python train.py --n_layer=8 --d_model=320 --n_head=5 --n_kv_head=5 --head_dim=64 --d_mlp=640 --vocab_size=32000 --activation="gelu" --norm="layernorm" --norm_place="pre" --norm_eps=1e-05 --positions="learned" --qk_norm=false --attn_scale=0.125 --bias="none" --tie_embeddings=true --parallel_block=false --init="normal" --init_std_qkv=0.0237 --init_std_o=0.00593 --init_std_up=0.0237 --init_std_down=0.00593 --init_out_by_depth=true --optimizer="soap_variant" --lr=0.00458 --beta1=0.95 --beta2=0.95 --weight_decay=0.08 --lr_head=0.00955 --warmup_steps=200 --schedule="wsd" --decay_fraction=1.0 --decay_shape="linear" --final_lr_fraction=0.1 --batch_tokens=262144 --seq_len=1024 --doc_mask=true --train_tokens=1107000000 --steps=4223 --dataset="wikipedia_en"
Each number is 128 + 24 x the weight over its row's rms, rounded and kept within 0 to 255. Layers, rows and columns count from 0. Numbers have three digits each. The size before them is the row's rms in percent of the matrix's.

# layer 2 MLP up, 640x320, rms 0.102, rows 392-639, columns 64-95
099:134129160121127106144119114105088164147100127111097103106090064170141100149103104145141121176143
096:110137161093091120164136179147118125138148161119118108133119115094105096151113132136128097132153
097:129172162092085115118123157140128124116144141125106115114128116145138113131123129147121102109183
090:129155125070099114168100148110133103136125134142110129139158112165152193170137155112151115126110
091:167115144146150116086123105115118156183133122097151141144105131136148133159103118111090150156123
092:126126154153147114125117164134133149152109148140099145154143137131124108102095180110108102154114
102:126077117084134104148150133149163133108107138158104125077118151170131141116135149108124098109116
089:131113144128098098090059126128129128111051163120128116061137138107143155121124170108151105129116
093:118177159172100155162120153178170094157149162102135135150108150164142129092072084137128127138145
103:097127122110120143122172124113159131124118148145124119131062154072127134103114146097145096143155
114:108133112111109154123115132143103152131145162133097119147103109125156119124100153139152101116158
109:141107178141148090133104152108148147164115136113124096147135097134167133113137119123131079140111
099:140119151094130143125183113129098117128090163085121144137120128108156160105159132135127122114135
091:162055079113081164089135126115129109121159153143099141140150127124136144131114162134124115147141
096:150189100149128135111131168126140092130130188114099116111127124117123118088145106146152114105138
097:126128149138156157133115126142167121122170144138129108110114138159096092084136148093117127081159
099:168140083107118171107099118173164095097084164134165137125146114130102127131184131122136139142118
098:098126098117168128120135089181114103134155141195156092152109136106157134155092078160161100134101
097:108100126099139098131115128098121121139106152189141134091133118130106114152136112151083082147146
099:132138145130124164146136098137135088123129145131125120154121173124099180108128146169089090118153
109:155126139126122114106111096142145129097108131086098162159102100130139147165137136106117107110124
102:135159114109102132132120174135148132135128081104100107130124126102128113088094147086089096109160
092:140060143124114083081096135114162149112120103133169126153148129120144144156141081097119159171101
114:102123177141146133135127115181133105124111107134126088149122113158130164111128110154100115111159
091:077146180094126141113148115143156145159087095129083107117109135143119097141136100133174124147121
108:170117144088074126109129137181083126142135131111138075121148146091147088099110120128114154133102
103:141090125124137118129155135129065144160170107143108123123137100143109142122143132112156128108130
096:160126101114125142121150144101110119130177122138133114154135081167133107143095141145117142117097
098:164124148112139095162130124141127135153105135130120137121145125152099145158138125118154109160136
100:187094134150104125161155146132133079088099136135148137117138130132157149134135119103116138101101
109:116143159132123129147112142048124070134134103113133102156142110137088152134103115138128096119088
098:140135152119126152150146176072133106125117134133138145184099114110121068153119148111142134125108
111:106139144148137136157087077116114097122117157115130146127158116089138146107116166119127166130151
094:107122122133101141139091086132196135133113164130117128120153126121169094150157091115124129116147
104:112159141116130116142116113118102128056110119111143136150128168132134134183136118129177122156135
089:110102140153114124158087124115161115126105098161131132121114112140122113079118142165088138109147
099:121131115147113120144162149153112153135114121128130112187077150085149106145132072113125137146135
112:122134136163151108098114114121154126130119128083123146157087151124113121122149142145152119100137
102:156118162153124118124112159137095094110153104106133096120090140167148108157114111133113120110117
098:139149136139186117130154128132124089143120140154131174140087127118144098179080088151102121124096
100:126083154093096139143109138156138136109081159150122126112134143093163164130119115150111116121110
101:136143117126148123150117143153139104074153105166141161091118115141105123136132113138123111120115
091:137115112094126107143125130178160084105132114120160108142135143172119076137128161081134138092138
098:173120115116109108100149143082098162130116112120148143077119134167144093090105128138168123140142
092:158157189106106130131094156151147142107134104167137123115109143113110148117093116104124137149127
093:132155172100137165166173145148098107116149189146128147141108158132134129140126141101108139151113
100:148097144106182139141143124102102126080118113143130094135140121150146168130131140115145073114149
095:118152138136084146109143122114128140114156111127121115111133141137169128184122159122105141101103
114:146141134106149174099101141181147151107146129139159107079080123142140114121138131126127114116109
092:106111126120085102129141162140146168136153153097127107145098190149078119129095126111095129103152
106:164148128150109153168176093133091140113159100117149131147136144049172110118140086165130118143128
113:143126116117127117143167130143111128125105137098143099108135174166151141144124147117128136095123
101:111160182076109130143108117136137091140128134120087103124180132122112112116117092135162137104138
094:152119101136183128177108108140100143082109121142118155121160124149132134095108145112179169116144
102:106116126150110084157142131146168089137094122162136125148143129113138186110144150144120149147146
109:124160084145130133148128107112132149108127131154149163106123142158139134127158109134153114100115
096:147166120141118115115116087161124150130094118112104177069151162176130156070161139119130137144127
099:128141094124148105166132103108123124108134145125158120161146131103139145113100089116134086152101
103:121111112131090091149115143141127136120131139154126130144101152140128157132121121111099117111098
092:142156128107101139156111104104112127105152129165112113159138149119118103136115169159147131093131
098:106179136091107144051160149143181113110147129086163133118111152136120113115121141139133053128140
105:117135125082100107143134110109142091103126121135133187161146121095143107137123137131154132149150
106:159139122135092170167152170149166115146138083109099112168100163152115118152164077155143092154154
093:128173137134122157135131121091128089113125118075141112135124134140174108173135144133120108118093
100:135147148115134128070138124143109145144144113104127161139127121124160097118135112116165121163121
110:092088141105116104144129102096126140108133076128098074118110122145104091118175123119120120123095
099:116160127135123140172120103139142143079109166103121084109116070158087101191099123085128145133118
089:148160142133113087136134143077107086137139121128124123086105135170127085112128104133147133165106
093:141161168160159151131123088144146154112112178147119132123118110130108092139110090126089135145125
105:109092140119092174124096121151169124157121134132139109117119129129112162146107141110125111121123
090:165078114099123092116126107151106103127155180128132144141109162132130127168082123074173157110118
100:141156121120129101139110133092135155113126119120168124173136112112119118135152151097101077128186
089:114099127138105091166149099140143125105123126148139108158120117150125152135110122105104096109124
095:108129146111117111117137121099124119078136137098133090136094068147151164133135127141156133089093
091:109142133150147137134153171131071144126116101104108123129131117126123115167111168126106141139137
097:102137175087136123144170127096102129133150170157129112131141123147128144137150174091120092167147
101:150134134136104160092133120169072112150143129127115150108104096128056091132107142158135113115119
092:139153127121116161127163133107089125146101120129126103135119121171156138082133118123108146117108
109:148106117138104136116116126132109133121167094125103150165142138128165135162141153126079142137142
105:119110157094134141157134120131119138148119130138128113140102111128124097150068108127155137150099
104:144087158122090117138135091116114137144111119139139110095135079149129098139084125132122128127123
088:129084126101153176156140136144116107164055144158099088104114088133132127101129136152094123156101
117:125137179098087154132119122093129147124124123143122118159136114114134110081107148177123099113166
100:119095112119084148103148158138123103130172155097090097123095110145137118106113138129133131147101
092:104165126151120129123080160110152171107180169102114138121154094112096128131119075094107146162134
099:109110176160168099169128151130133162124145188145098113143111138160138098160142131122097083121117
103:094129131110138151174093105118163080116166127126154130154111139117141137156117108109137139109122
106:171133154133132100142143167116129112165103110137138145064115114120107159112122120119144050172157
101:130140136170120117166155150144115097144140146111128129119115146122121154069095124123139137094116
094:123103116135137098117140139170127149142154130133137156110161115146147135117173173102145105162130
113:165095124088145141110128111121120126116175072103136118114162106118104102125115154153129144162141
096:146164163087088119140119082139099142136144128108118115101145128087102106112126135145145126181129
106:131160123173121098113149119100109146086133091117111124099066118174122134178158115131136115167125
103:146129097127140140084112149148087116109157117172157113117152118118152134132071112140107126174105
109:112100137127110078102179141140179091098174147129152146115119148143104116112141109128144094114086
103:094148160143121175170125140127132104120166145104133115091134150197163142124119166058138137144127
095:140094134113100158188159190133132097139159163104111138133126142065108181124162091135129113166080
089:124071121123101114100126140090105118140161105123121162129130145120092093136133109135108105119117
106:090099134144092095141150130124124199095129122084093168133138172119147120106105116080120098118121
092:121121150130121157140118138130103129142157122097138151147131137160119148140125110148135130190133
110:158136110146155139122116110131079113095142162128097132162127162148185163071159105124175119080140
099:149138121106124132112108142126110119120080102122143134102118135130090143097135087161155133128114
101:155132084109130156113132125106119128095101121156152144162146162133109108125162103154082135093134
098:139126150130147129138126122147111160144130101150140097111136104089107138135122098113106144134153
087:115125141174126130128125138121112125087114155128105108133167104115127155115146134133115127125075
094:164116129128127166164141115145098082105132161144109125124107095160141183140149124129147131124149
099:151112117093132124133117106126117075074167136079151122114137158115158159166140094090143096101150
093:128119096144145163137104107129129124133092143112116118156110110106160133101126120108121128131121
112:153083077130142127136097130104142140124130149127202120137102117148084119115116137166096114103124
086:110085134123138116168126163111185175152134125086125137149083159112165123143115118149151096105134
109:124113123120131135138141143155126156136124131139149119128124127155136122078162162131110124121125
108:154173156181114141137136104111132159165100107124129115128160148136089134113137123130128117100118
102:140139168158092116091113146118111128123128145132111142171102101111118142135142091151099118135104
121:144115069133108116147098159136181135110107159160120144120141116130141167114087121111119098074153
100:127142117139153171138130114112127156126128134103121106108119122126145121132093104135136100171140
089:141129156100117125098130139113078170124161164078166122132075142080107134127177102128129115108155
094:154106105124079171096142081155082136142120105125117148143105141090156131102137093141173133131109
108:162131162129104152117120157137144080162120110120123126142123100115115127149123093112129081133110
117:157169120156127155161100136153123167171105134128137100134168144115158109159122150111134125146136
089:098155099129098126106162137104122138148117174082098098127117134148128103082120146092122147106128
103:166143149117135149141137107152142127097167090133144130118115128117118173185129079167123179120162
110:171129138117098134119104171167140115139147117138133142131113093118156138090141101133135084136133
096:169137093145143131114150136079128105166119121116140124164148155114143099081122115088131158145129
094:154168139066150111114126163114150093135180077127132151160119130113095156106125134127195173111152
093:103122122128115097102145143088114133122133161102124121171101170125106137117127120122126125129139
092:134136133137131175112120112092147168158094163117120112147113100094102127094111105144137155119129
098:128166124099159138142141145122110136103108155152148130100179163115108144164114126105127120164123
089:147137133152129138150116130170105143129127153140175145191156117116153149160084124132138145107157
099:091145131100130107135111117152159119133136102120161148141141165152115123124129131092098101089139
095:119143116117129156108139148139155109121141102146118151082104125113184136112109122120162127127064
104:133175105119141162166136195125114106103145116157111140141139112120135139102105134094163120150172
095:142089100158121167120174142141104140129169157124121153146121154112113097065092159136099130103117
108:152096132140141143119130121103168130153133145133083099063116125163136099138074120080137156128141
085:126102129146132150141134128141127096077155139083128136146106160140144085131157137129098129140144
105:140135126116122107138113124105144117115105129109097129123122145152141154133139142116104184118162
090:160129136176121118110168145138109108138146158158160113135127155135134101112132117133151115132144
115:138113149098107125139127074150143105093125083114111149130134123107154095153102149141136123107110
092:099135115113128124109176158107112119111142105129127093123154123127134134122131122092122122140140
099:109117154108130149132125128158134132158116107111147094142139121146157159103096122168126130122134
100:137180112113073167119152128069117140094154088134113109103135148165123101162109104127164138107105
099:145159137102129107093155110134147128121110140158122143122121160106103133136118101142109132114134
095:118120118106133107111148134145163134143110106132154125105136094118109154148085106126120200099097
089:101132110124125102099136135135125162138126134146152144145149147141120143174153106103151127079147
102:142120093129117165190130099116144090103153132184099140106107141187181128142158080109128129114091
109:135093169094134137115134157122126130111115097171149071128110108126130118118135143143144132107110
099:152145134140157109155125111128137105116136136134135080153125113126119139099140147149115125138171
096:152117108122154127155208145045146115129133159088156179140168174098122132133099134123119106139169
100:135087126134116131100118153136170096092127091164065133170139147140154143145084121156133134152126
109:130142161169095123195123126172162086109147129120146131151110119153130163076158121172120091143122
099:140114132123136106087065128167146130094169108110143149174160144124166125143093137139180120165118
100:119157129156160113127139124126134103154126146106133094099149135169115128129105123100126149139101
103:129130152110105126165094115121134150093173159114153146154086107143118101148127144122137142123155
101:133132148100138090166097125179104115128143130112143104132156145113091180125128154140162140153126
123:169109120127141111137118114118115125129129153112128131153122123140131129129130153104117102114162
087:096115153125079102143111115175125181083126085108116156134143159152118129161085128081098147120168
089:090094165132119136108146138189166142108138143136098141142139122174138130092165112084145130083101
097:140121128126114132095127113165134130134174108135123115121118148120096125081133102143122113114135
109:121190166129144182152093079132147111089130163121106095155106107096143154148080140144146133155140
099:121165121107122146082094197113126125079092118118129131149107106131160144128123124127145130118109
084:129164117120104101173096132142114152087147124088116164105118197168124103106137142078119111124107
105:185136184117114167146169116126119134117136148103154149152121187124137143142110129137137131127143
097:146116091105158113152138192143150091137140131091134104090104170164136161150155156170137114143108
092:137141099161120154144123152162109096122101145125118172152121181108179153170164118149143161118197
104:159136119095135136156096147145126104143103124154146118113135117109099110157112157163081115124145
106:124133118082118187096118116144140129117120125103148131113119145096164106145108120120143143088139
091:150126126169154121132137131111126146124131127115128095128103178074129194107103121136140069086084
104:127131166113166136205143151144130105126112130110164171098092140105147117122104129106136163142154
102:090111154128154122101119111138153141093180153137120131107157127110149074144106100163115173096103
116:128107118120122108125101155124123119078117136130095091154151099129136159129154124142148140140107
094:151117106155096138134163119104149090158115117139174132123110115141112135109122141119105117147153
090:131126128123114081095165126073116144094125116107137108151118108155067132114180153162102170126144
105:151165149146140116107099150120156099115117156081130130133114118181134111148087091120126157132106
096:145116102117120160139127126118142100071109086140164156080134142145132102141099111150101118119111
102:123154157150148138132115142141127135136135168102158115122137124157165082116131109148112136144140
100:114171113103106134116176143128117101161128149159101119114127134130165107157097099111117081149149
088:078130110102182078178099121129108074104163124123140144102125130080135148095156134071163128097138
105:116156163119087101111105115139122138158114152140134102164142100129162128085090188101152146150086
102:167150139107130118125081149123115140104120108112127144133128087157154124123122125131128144172128
095:121161150145136086133104134088134128179118125110123126184145087165113124118145140103167145126106
099:113151165123111118112136137111094105140155152155101165108145130082115122132091118137094153133111
089:135120098106089137151150160100069127099110137148115124135087146135129097119098159167132150129095
104:116119114139138158111127134091064146094170143112108136137095130152149130158110131144151147120097
093:125133131087122126144133122107114111091140157109149155111107145127091149127136086129089115113126
100:118176138127059134113144135148166095117146134142133156144108146089159169176128149090081145129085
116:180118180141139139109098134120094152128132158113092108132085093137104125076099110167096134153107
102:141077099131159189123130127163153150138114095134122126080142163111127153136079113147113119137148
122:125109154150094127171107091113165136121107143120110101087108134147159138173097125108132138127168
099:084105166143154083109147133129150130156140132125135139193117141138145147155095154117175119166137
092:132091070059095117125159160116153113157158144139142122131138111173144121115142116131132095110133
098:131119146111122158128162139094142112144147101140145111100090117157095145136077112128122111165167
095:151149144146114107093142122136123145141140122131115116153104144136121132118111137128127107119123
095:074125125150127139151149129120127108174153151155122110140123145140143128160101088175083123127157
111:148128177120116148135145175163140106113123111167093131137110154139115125147157114108119110136164
107:155108134150142125134148102150120136106115141086119145171124149138146152117155093106124125113144
101:080197110092128107125118121101144152131157151141133149130101144100104118111121155118131101089134
109:070076117130151143129144117165108139143151094102112145097075206128142149082102148177148100147118
084:118144135118092094123128157137139171137123176115110112134133115159177153110124135159137114105114
100:116111107102090109087123146133114100160125154120135122122099140113107140122148167169123155134188
095:147117076113101144145131131100095151124155123116111107109149080111092134178137126160117068106201
101:156168145145129118135088109104158109123133131150107130146106154101138120118141121137144130162107
107:153162089138131128142144124134117147123129175163118092167124169112117153160134113095123132133118
086:141122094150109129135130117146122111164079130148107118148113184170119161100118143069144118164121
101:113167164112149100109187136136069155118153141120130159156108134150100113137112107129139140134106
106:141122109117131100120125156148072081103123180118110157122100099147112118081142131146118154148138
091:094159117097109120156119085130110139105171131108181146149120149140092097156123123102123122106137
097:131157176151124167144139104130099104137102119096100136129107168167133133165104155080088174112092
100:143127153138177102116125089123162121076148122100105139119115125148154120073104095109193122115127
102:153124109158108097118140154133095100089090137138147095141146114194150167158122098116109082167148
095:145103136084125168105111135131110131146181130118134111144127125109147140126116101116174132126102
090:156168124170160084107114143113124148107118112093135131098162150085187122141150153101154116137104
095:120139133085118131151161142168086139169141123162156151099127154130096105128124104118146124135145
103:125134127132136114136151163156110130079145174128141114101085117115080119125133130110137113136156
101:115117154152087163147148153126135138105151101160134122101147108133148087123138122118113114169095
095:115090162128134121141150104113150120080142139124127138120148201131135072128169096120171133105157
103:142119113165135166113185140120139137143116130138160166110114118147127146127123090155135131137123
102:100145110107130108121133170140158118128149101107132127141111089164155164123127129099143133097117
107:136104133129097117111116085143137107135107145145120127145114130138146125123143098128129137102123
092:154100132170169110143105093129136119139165129135124155125106111133138100134103165104135157165131
096:136155130121129115113125144156143152140170153095158166130167141135124113138090126118138108140108
104:157168117115114124089138134155113091083156154125130171123130160104073101114140152135167138137148
098:168183120133122092147098107151142103104133134075126163143082140159128092127087093156127136139108
096:104134108136150145144128117127125103110094139133142112149134169161103155142134128128107129161149
104:104096142131125162120123102171103118083152080136145176154102127099152164130164127130141135083153
099:110117162129101128152113125107097138096112137133133114110105147135090115101115127121102130121124
095:157157097122072130137104126166133111145112123164129089131114096113109167159144155132130132090115
091:160108123136134097131086173117138099113140182102118134126138100148091119089134174174156129129146
091:109138136092129138123120159164139099105153129145123110104099127163111136196090109121125083107126
101:088141121113130163116106166161122110132102161137127139138100086164098113120088136123122113131103
099:085082145098151097105136101099157162126165171162129145103081131084127097116098125143158093147114
097:094163165122119110127118144141141107084144139097127114129130117111155144132103102119104115098139
099:078165121130132134136156141116139124128146113154136138101100096124114137135177126154109089156103
092:101097189129165079116157092113169124131129123123131121113134143157169125142140085125126132133068
096:147128147134106151128136092090102162137119096129086122121126148142144116099129137121100113123111
101:091109147134131125087120108111158110101144126141136161120086143144131172117148077115154118110078
097:132105113155135086132156092154120163114135111124129133194092137124141144154134097169137155125113
095:155139146128128102156159097138122145119072133116102128131181135163104124129123131147087139148108
096:156137172115123097101139152116141154138129177173088076129138094163142134124086143098157126117132
098:132150149115130114156160092129155136190107109097117146142136127142132123119141123133143127152117
098:099142147088077145135100096157136163144128098130124145150124118128124101159137104146114102105106
103:116134149099112160080140142122126140126174099116119126119112077108088115109107129140137083141111
091:178118116113093168110134204127139086147183101120095127127123112099155098125108116139136110117117
103:100115087174127120135132131124169138155153108142111123146111097124124143147146111115148086185102
105:126126175114149153127146117107126115126137103156134137105111128128127126146076145116129088151156
095:160103138116115100160124119158119142112080118174154124132117142093121088129142096137134127116148
097:146126126162108103108149094160172134147139136122097110113129153123146155110122120135149125136126
099:119131156142099112106167142088157121139106147146152144159121071097171121109124130150088150125155
108:141102085097053167147119104124139127139145113085120171116106143142146126145072150118120131110120
097:164114127148103118162094113126102140110137134117095092136158120163100137144158117103124126132136